Each number is 128 + 32 x the weight over its row's rms, rounded and kept within 0 to 255. Layers, rows and columns count from 0. The size above them is the row's rms in percent of the matrix's.

# layer 4 MLP down (transposed), 3584x896, rms 0.058, rows 344-368, columns 256-319
size [ 97 120  94 101  94  98 103  97  97 105 111 100  96 106  97  94  92  92  95 126 114 101  88  87  92]
[[136  79 167 125 104 148 178  62 161 130 140 159 120 103 159 196  74 136 174  91 106 105 107 124 121 134 143 149 185 100 100 134 185 132 166 154  98  65  94 120  87 120 103 111 154 164 107  95 137 151 121 147 115 108 167  98  93 145 131 113 103 107  65 148]
 [110 141 129 114  81  89 113 107 122 123 151 110 178 127 155 154 140 113 167 119 110 109 127 121 115 125  97 110 166  90 111 181 184 171 192 164 170 117 159  93 170 122 110 110 133  90  93  59 162 108  81 129 115 131 131 162  98 199 188 197 149 146 132 128]
 [ 76  95  85  97 161 143 139 144 167 160  49 122 161 122 115 138 128  93 147 157  95 137 121 148  81 146 189 122 114  92 101  79 114 166 110 113 171 109 158 114 124 164 121 107 129 187 118 146 134 111 162  99 100 124 106 154 144 152 105 154 125 152 128 135]
 [ 86 140 228  93 136 165  98 164 127 115 177 121 157 161 155 156 131 149  82  60 138 161 128 110 124 118 109 168 145 112 113 111 136 153 101  96 169 176 106 140 159 211 203 135  90  45  86 141 116 150 120 144 120 102 121 149 120 127 151 117 161 105 154  69]
 [139 110 134 124 191  97 166 133 127  78 148  78 185 120 100 121  85 215 114 114 177 172 105 128  95  50 117 164 153 123 123 148 163 139 105  94 159 143 136 156 149 100 174  73 109 131  89  62 132 115 119 132 109 101 166 155 172 136 137 104 160  69 171 158]
 [156 134 117 124  95 155 176 152 119 153 137 117  87 145 170 114 104 142 116  91 113 126 152 119 165 113 132 172 103  83  79  84 141 153 136  75 126 119 101 136 127 102 135 166 161 135 118 177 118 137  90 110 107 107 192 106 123 144 145 124 109 167  51 151]
 [131 156 127 104 143 119 138 152 133  82 145  87  66 129 111  95  90 146 128 118 105  78  85 139 123 159 159 123  80 181 148  96  70  91 166  90 170 134 121 190 157 140 116 146 155 107 119 124 131 145 132 101 149 214 115 123 162 138 158 126 115 156  75 123]
 [ 91 148 130 139 118  95  96 126 116 127 171 169 121 143  68 139 145 161 125 121 169  77 143 180 132 113  69 179 159 156  61  92 121 196 117 111  59 127 140 148 137 110 123  93 121 105 114 130 159  97 118  18 122 204  39 152 118 143 122  92 117 127  93 151]
 [ 99 172 115  90 141 114 112 143 126 177 128 140 172 105 124 116 152  79 138 145 158 133 183 169 120 174 121 106 111 155 174  80  84  75 103  96 139 121 183  78  89 171  69 109 171 110  90  57 121  91 201 153 142 151  93 154 122 152 124 114 108 159 141 182]
 [154 145 157  95 124  86 120 100 143  82 156  98  75 114 127 139 101 109 185 111 111 119 139 142 110 134 170 119 190 142  70 117 100  98 114 207 136 131 124 155 125 132 135 104 134 118 218 118  98 138 152 101 179 155  92 121 135 105 107 112 170  85 113 103]
 [194  91 168 117 145 117 153 147 138 167 132 108 124 114 120  54 162 123 129 148  60 137 119 130  70 156 118 191 167 116 143 120 174 122 114 125 105  87 103 103  98 189 111 131 118 139 162  80 116 114 109 155  97 132 191 143 179 121 123 189 119  90 106  94]
 [152  50 107 105 186  64 103 170  96 107 121 107 101 139 208 111 178 171 107 179 152 142 101 122 161 102 142 102 156 172 140 132 130 129 152 110 124 115 123 167 129  81 132  96 132 127 122 146 115 145 116 148  81 120 200 121 129  82 150 131 125 153 152 119]
 [157 141  72 150  77 150 138 140  95 176  84 133 153 168  94 166 121 129  83  99 124  92 190 124 148 138 129 142  88 101 114  80 153 112 179 118 121 125 155 127 114 119 148 111 181 132  98 162  63 101 146 126 186 129 147 135 164 102 142 126 144 120 169  53]
 [ 91 100  89 123 168  47 146 136  76 145 179  83 144  84 103 131 116 133 116 132  84 145  78 143 103 115 122 141 124 164  97 117 148 168 124 136  95 109 142 129 108 117 176 124 146 144 147 107 122 128 152 126 125 177 121 150 126 169  84 123 134 137 133 117]
 [156 163 122  89 169 112 177  84 101 102  95 134 124  80 193  96 130 119 135 141 116 190 108  83  95 100 129 167 121 123  81  97 126  78 163 153  65  97 128 161 108 103 183 153 173 155 149 133 101  80 144 111 142 131 141  98 130 172 168 127 174 106 166  94]
 [156 168 103 136 106 155 144 126  97 110 136 121  84 132 147 127 122 171 111 166 150  86 158  84 135 165 110 145 168 176 148 105 110 159 126  98  95 186 183 154 167 117 138 165 137  97  61 123 183  91 155 131 153 176 112 129 136 141 161 157  84 196 146 159]
 [143 136 153 221 209 147 144 185  92  91 137 128 108  95 143  91  87 123  86 159 108  68 147 110 133 152 149 133 134 175  92 181 112 151 159 130 155 141 161 163 161 102 127 147 114 170  56 122 159 130 120 191 134 122 174 105 117 158 149 162  99  85 136 151]
 [178 194 155 128 140 127  62 135 143 105 193 143 112  55 168 116 110 151 133 127 137  88 176  86 143 112  84 223 103 119 100 183 119 154 141 180 142 108 126 140 116 137 154 157  89 100 149 129 117 230 158 103 108 175 111 177 123 167 109 103 133  78 136  73]
 [ 77 121 121 107 128  61 142  67  93  86 102 117 172 135 159  71 121 107 109 126 118 159 139 169 134  72  79 161 159 111 145 183 122  92 142 154  86 107 116 140 127 106 139 116 121 136  77  83 118 110 134 127 132 132 168  85 119  86 123  79  86 114 155  64]
 [127  81 103 143 154 148 176  59 125 155 179  94 142 119 201 137  97 148 142 107 101 141 122 120 165 127 188 121 166 143 175 145 112  79 116  80 126 126 131 164 105 163  96 102 112 173  65 120 112  94 146 169 139  95 127 119 176 115 103 152 110 131 133 178]
 [132 164 127 130 108  95 102 152 154 120 129 145 132 119 119 128 142 150 142 164 117 151 148 208  62  78 105 112 118 156 120 101 150  91 180  84 129  88 126 106 103 150 121 106 117  67  70  95 125  99 190 122 161 169 115 116  77 120 123  91 171 106 121 100]
 [140 148 143  83 159 155  77 103 126 138 197  81 114 153 117 120 183 139 134 138 183  83 147  23 104 117  51 170 135 135  69  72 161 108 122 137 151 101 172 129 139 135 162  92 126 129 129 114 187 130 112  94 175 143 140 156 163 116 171 102 126 166 125 109]
 [155 107 115 103 107 134 130  91  83 131 117 159 170 116 124  99 144 120 121 136 158  97 147 106  78 137 107 121 184 153  90  91 122 120 120 133 118  88  99 140 148 110 144 126 126 116  39 169 125 116  58 152 126 154 141  75 145  63 134 134  96 141 134 160]
 [149 194  84 104 171  51  95 168 110 131 127 114 131 130 121 131 135 129 109 211 154 109 152  80 100  96 131  95 145 154 158 159  65  50 163 154 133 103 125 161 111  95 141 133 177 103 114  75 145  79 102 178 134 117 114  89 180 147 114 100 134 150 166 181]
 [ 83  94 145  85 113 121 131 154 181 154 143 184 125 105 154 139 102  37 150 122  62 121 116  94 178 125  59  78 134 160  72 164 128 106 114 133 161  98 117 200 127  60 118 130 119 159 138 181 134  27 125 120 104 159  53 128 155 127 141  41 112 171 144 153]]
# layer 4 MLP up, 3584x896, rms 0.0582, rows 345-368, columns 256-319
size [164  87  85  98  97 110  99  94 103 114  95 103  98  96  87  98  89 102 120 130 102 102  97  96]
[[122 118 124 102  67 138 125 142 137 172 129 115 121  94 105 105  61 144 118  90 119 157 154 104 117 117 155 131 122  92  62  92 138 152 178 127 147 116 185 131 115 118 153 131 149 135 143 104 171 145  92  84 199 107  91 155 106 192 145 154 142 110 127 102]
 [ 70 170  87 115 197 132 181 165 123 168 123 154 101 118 159 117 162  81 155 129 154  82  50 124  88 117 150 101  98 135 133  96 175 118 104  86 117 161 141 206  82 165 145  81 114 155 153 148 142 136 187 136  97 112 153  90 177 100 163 163  93 109 137 116]
 [144  87  96 124 125 125  89 139 149 106 121 142 146 151 130 145 151 131  92 150 152 131 100  70 181 100 129 131 127 146 118 107 183 140 156 115 125 141 108 120  44  81 193 156 129  60 110 123 119 138 116 115 166 135 143 105  67  90 180 146 120  98  94 132]
 [148 196 126 168 203  92  98 155 163 118 118 170  82  59 107 123 102 135 106 144 144 148 113  88 174 137  38  96 127 128  61 152 131  70 105  96 132  91 122 126 123  86 119 151 111 102 173 139 159 170 138 127 133 157 111 175 158 153 111  83 108  58 158 137]
 [101 159 140 163 126 146 118 155 129 129 152 121 150  91 146 133  98 143 155  63 105 100 104 118 108 104 133 122 144 124  88 194  96 162 138 159 145 167 129 143 149 121 103 210 123 111 113  94  78  61 120 176 100 157 142 154 125 102 157  98 132 180  75  98]
 [112 147 161 136 123  91 106 174  97 151 113 146 130 131  90  60  96 152 115 117 136 114 118  67 122 212 124 158 110 144 105 129 100  97 119 126 137 192  96 172 121 178 147  83 152  92 167 129 130 114 116 120 111 157 127 189 125 108 133 102 154 131 196 132]
 [ 86 192 144 126 130 100  93 118 186 152  87 135 163 110 133  98  99 164 103 118 142  64 125 104 109 181  85  75 128 107 104 135  79 121 151 116 139 159 123 118 197 112 104  78 105 135  92 135 106  51 138 124 144  98 137 163 130  64 159 147 156 179 173 166]
 [ 69 173 177 129 146 179 152 109 132 109 126  83 198 161 109  79 152 153 168 151 110 101  79 167 116 140 123  71 103 166  82 131 100 151 109 123 145 125 150 125 104  91 131 165 151  84 155  62 166 109 175 107  98 105  69 155 132 135 122 101 145 166  84 156]
 [143 110 126 128 112  88 178 114 171 131 169 108 153  82 126 111 152 137 115 159 100 193  97 138 151 138 105 114 100 119  83 142 193 173 174 116  93 158 145 126 143  59 136 126 121 162 135 124 205 111 118 193  89  96 120 154 150 162 153  88 140 135 157 109]
 [116 123 182 113 110 133 102 114 118 131 117 159 134 128 115 152 168  83  81 129 130 124 130 144 171 225 154  92 110 109 116 143 112 130  94  94 175 129 147 146  94 131 128  83 133 156 115 149 181  72 126 222 207 124 105 177 194 145 136  62 164 186 145 111]
 [153  45  73 137  65 152 147  66  85 112 114 121 137 151  98 118  72 199 105 163 108 128 136 131  55 161 125 106 147 116  94 166 151 179 135 116 151 135 140 119 105 163 129  85 145 146 113  86 198 147 137 101 157  89 152 108  99 124 139 119  97 130 157 119]
 [135  85 126 125 156 108 119  76 158 198 115 135 110 178 147  76 121 130 135 105 165 145 157  95 118 183 123 113 127 120 116 111 123  46 174  84  77 137 120 146 116 109  79 159 117 129 149 146 122 138 167 158 173 114 182 120 123 150 191 139 103 163 113  82]
 [130 159  45 101  73 125 150 138 128 137 158 132 161  95 133 101  76 177 104 166 109  84 111 127 153  71 129 134  90 155 109 140 155  89 168 147 100  97 129  92 135 102 119 111 112 114 153 125 119 100 160 129 156 157 175 140 192  85 165 113 155 156 121  80]
 [109 130 135 164 109 121 139  72 129 157 161 115 144 107 105 134 128 106  68 150 157 112 129 110 103 173 136 144 123 137 140 129 131 128 137 138 145 109 155 136 129  43 192 107 120 102  52  94 172 116 125 147 153 127  63 125 159  47  96 200 158  31  87 148]
 [ 85 187 150 157 155 174 102 112  76  97  88 115 146 179 111  95 140 121  91 170 161 195 153 177 143  99 101  98 139 138 113 171  91 166  99 163 118 119 166  92  90 169 143  73 113  87 176 130 171  91 116 191 141 188 103 101 120 109 106 108 144 207 140  99]
 [123 137 156 116 127 157  62 113 174 145 186 161  72 210 107 127 132 108 104 147 145 111  90 155  94 141 102  51 112 164 141 195 151  94 144 144 150 132  91 152  92 125 126 157 109 182  88 115 160 161 196 119 148 129 172  92 101 122 171 128 101 107  76 175]
 [137  93 120 129 137 132  87 117 171 163 103 130 145 138 104 133  83  79 112 139 156 139 128 106 128 194  91  59 120  98 156 129 103 128 109 116 107 123 130 158  79  98 119  46 156 164  96 110 135 117  98 113 214 109 122 125 200 106 126 141 191 176  96 114]
 [112 140 125 170  81 117 160  38 132 172 103 172 130 131 165 135 119 157 156 104 110 102  67 126  66 169 148 119 153 107 116 186 149  97 138 183 134 139 123 127 125 121 150 136 154 167  89 115 143 162 138  99 129 109 170 132 187 114 145 133 131 118 161 142]
 [110 179 133  87 181 100 118 117 164 135 150 152 100 176 146 137  59 129 125 130 111  81 173 192 148 117  90 111 174 146 109 113 195 138  75  90  82 147  83 167 137 155 198 116 123  93 133 120 152 122 149 163 163 130 119 116 117 100 114 131 111 148 137 119]
 [ 90 121 109  97 141 135 145 190 171 137  79 184 147 145 157 128  99  90 177 112 100 150  67 158 111 140 100  97 172  94 123 136 105 115 132 120 103 171 165  91  78 123  94 128 129 147 113 128 160 149 119 175 139  90  61 148 149 161 172 153 156 165 145 107]
 [145 128 156 145  99 151 146 167 194 143 105 116 126 160 121 125 104 135 113  95 133 114  85 129 106 117 162 146 123 138 143 127 141 115 110 133 136 149 156  90 145 124 105  86 138  96  87 200  81  96  60  74 137 144 180 181 132 171 154 104 157 136  79  80]
 [ 94 169 144 126 155 136 136 163 168  94 133 139 132 139 164 104 131 117 138 108 158 196 129 145 125  98 121 124 101 177 127 125 138 135 146 117 167 159 180 111 145 132 145 140 113 114 166 100  95 170 157 112  69 105 120 146  72 141 158 122 153 109  69  89]
 [117 150 101 151 198 111 100 143 139 100  87 154 154 162 133 108 155 106 167 125 124 152 184 134 119 118 104 104 150  73 179 100  85  92 155  91 144 137 121 142 148  89 156 143 108 175  87 129 112 136 120 180  69  77 129 130 116 152 131 145 113  83 119 126]
 [135 118 104  43 127 138  90 103 113 112  89 130  80 116 137 135  95 160 114 100 104 104 143  50 111 145 147 121 153 130 155 105 171 131 109 124 146 136  83 151 140 108  93 112  81 120 182 171 203  99 138  71 104 147 158 163 136 161 110 150 122  82 165 151]]